Each number is 128 + 24 x the weight over the matrix's rms, rounded and kept within 0 to 255. Layers, rows and columns count from 0. Numbers have three digits each.

# down: layer 5 MLP down (transposed), 768x192, rms 0.0768, rows 138-151, columns 0-95
# up: layer 5 MLP up, 768x192, rms 0.0792, rows 139-152, columns 0-95
down138:125132134108117127110161139138126145110158157114108137153163168113117108141183103146128114147135152100072108105154150095127079148128163143142125146106125113125095097104105091146071108108114143125126106119119122150096088156071113140117117115098144163115138103133168171070121133143169142110
up139:136137137126121086130104158130111169115136123110132146110130114171175158150146097140133153078139125142128095126102171133160153130136134106122089119091096130154145123099139131124158132147132138096109164147128176119122090130111172137124102077093052138117113148145178157128093126132189145090
down139:109129125139102157135111163107142114127108126100113152169152137097099126158110123112082122138133070124130146090136126142109082155117165142126159174144146135115103114143103087101170169093131111156104155076169093148176124095160143133122074137123120136117161091149144145095147110114108121179
up140:101093162113158089099083115132120143151143144120137152160134111080150095110163159148111142113118135152136123106193111111134129112132139116113135117150139133131104141149108119121128096160119102143152133136143108142099128097103149124102120085119104168136085119158148112086115155154126132147
down140:121101137119143103138112139098119141117111107116098118115186129184105128129110135175124163082147118096084145130136162141157134077092104121112133117121153103150153082125135122131098078125104096106140090131158106121068129122146118140099147088114132154134165121156163132107127153167113186121
up141:114098141118125111153098122111089140144157142118146180152123139093158126132140131158121110130119120131138130171115148138190128088136092143159167124089131110110094176131099124105138117124139155127086131108157144149086149128182138113125092097094147170133091119119149149107150142164136133103
down141:116122149106109127145133097132094140160122086159120184106147135125096132106137155162130144150145117146113148124173150155148128133138141156164136106127166112116137109123114136116071092119129075130147136146113131087118120119119120125126100133122136103120133092130146162116135113103141132147
up142:141125130170105118102139100135171137152137124089154115153152170150133126124107123126178158132108137103100131118080142112128126166152131148145120121084104131121130148157162145123134085150099136153138109150115144120139107133090173121133093150148146086138100116094105145114152070155141147157
down142:135134147133149155140135141183058120117175117121119115157120146130184088158095131120165135094115122155131110053124101112099173170108127123102096126144116184135121133166086174103159163141152147095066116107125108098137095108106114147156176096115133121141144101104118094156199172139127124157
up143:152102152125157118112117135098130106106135094109136131087107133059151134116113156111118136127108114132109137147124141123114115118148171115186145168046127120109109142123113148143181063115134110140109138138134151099121143158146134145136118145143094128147095141157131144131136098120104125184
down143:108101117164128109086132139139178129146084127132113129143180067107106120145130132140087114134132133139110092130093123113139155082168178109126158099131181126175145089163083097102168182139156132149137133143112135133164125096128168142097118141131127163126125161118106160118125151125135089101
up144:168135166189135071158165174126109132077167138111164122129144124149132152118139107130126155122146151152133139150090126170150098130133091107136126107096100115136127152111123155163123149101115131130131110109106145130138092162121105131131116117095110111134118114115121136131110144129136145143
down144:106115105096138150122127084148150138178107102145097128126144099111121101117129126121122116134102080132136127122147138085115168124117152158124108129147153126107106113139132123092119125155134113128129168153150101113118189122122140138110151141135163142122125141145118124120122097123152113138
up145:100144092145124128097103114126098117126155121096102144102085118131140141148118111115145143085129128121112121110152171130141105079088107133159144109146115168101152112081125128136128116122141116077131121112106130117096151108160154112129124132136160122151137147142102155099107111197140134102
down145:143132150124159160161118108084112118139152136150151114124123138162111132165099151126145134135126112160109112148129105143141137160163130112153121104108143163129119110149153133149102095105139144124130159166129103105142122120106114134152167106159120141135148060134166094141064165100129128126
up146:158112142166126108132109076145146150138119143111148132141112120149119136129089102140098078091123107150145125173169147137168141097096154123141132100153143169157117174089118136137154121124153140129117134103162131119147183176122134143163148065133102143138121131165133147119154110152182133127
down146:122088121107104162132118147157137143138120133118104065124137102144114140192115100108133147145134113112153095172125107123098134099146177133129141170146133139160102119195101139107128129139103124109129114143131121139130145113123153146146093123128147118098114148145148135133129132064108120106
up147:107123094110134085154113129102125127154148124093112133120106126114152128117144100139149154173126108127108156138112130122155146101169133129162075115127094125106146158122117136164130109121095116119087142087143135127138099119112118149099144128137081142122112103158103101072153153121140092062
down147:173129150115149127149165119113138126140108162154158168134158146135137150110127135119119147084152142087147140173130098135166098164097145111161168143127140127133099128113145138152138125085147123146118138156163112123115146149144134097159125127124108099120111142137152123132156120130150144140
up148:141121144151156076151133125121104148184135155103095131157168131109175085080153127123085108076104153148133107130121117133173139115123087108097098121156127183125190177098108094136140097153109105176110160137120138120114151131161149180150109120111140142180118138154080111160125120196112095122
down148:109124143106135123115102155147090122129126088127093105110131149055150111122138108070114136109116134129092136119080121071134142117144135114085113149128117108116134097128099132079145120157102116190136152156129116124098149087076124127090162132112160164089143118091107136119146108110134145143
up149:101113129120105101104121086144152123117134109125120135106108113134104123082124135125156142109127122126134131118128111088132109127135130109093072129100118136150114139130108123139155116182088143095095115139102170104135134131134128119104123108156147122118141159146086185145120131142138109083
down149:150137156163127134110153131131145123101106157169160117154110117133101122133146163142135140113109116134129136149107174127154134155093127139127147120139142145129129096138128156150110155142109114140086103126088118122132095111149084169133146146145135133145102147122122137153155131129145170121
up150:089129156138177097125108132081133119142169114109115151105085137100143098143121152153141087127110141142136159117193075140122094127108116150145097118096156131106109142154125131094136138127121158131107179122145173103140126100158111163140158102149123113114122160132153123139106133105150142143
down150:145132142166149136171135147123129115132120121170134166070172097147124125115121106152104129169106069125093123122123132128129112138159187149145063112133148121150137123103118175175124128116127093159167155164102115126096161118088148146092080125129125159124123155107210136064108115111106086137
up151:130112091147137078155118147080147078159141132110146117139116132118103112119097117157129152147121080157125124144159116098109188133178097150126158125149130146109119135115132112137133128150115110155129117137140095147140132165081113166102124120112127113170100145161126111142162129111158101161
down151:138163123100106106144156120116105099148131134145108198118155118089116122115091149126107095125130149078096046103131152132136121151097139084111166135116161166101107153169101089175125172134171127128163076156154124088141135113118054148111135164164151101138124130164108088146136104077141114154
up152:109103131159125109110135167127160138124150136113133141139151147139163125131111114136094142143116121106133088105109156148157095160159121153114133102110121130154132134114085146149118139139069140070133121108120124119160122112125134120110109114072162135165144142102133168123110113164106185104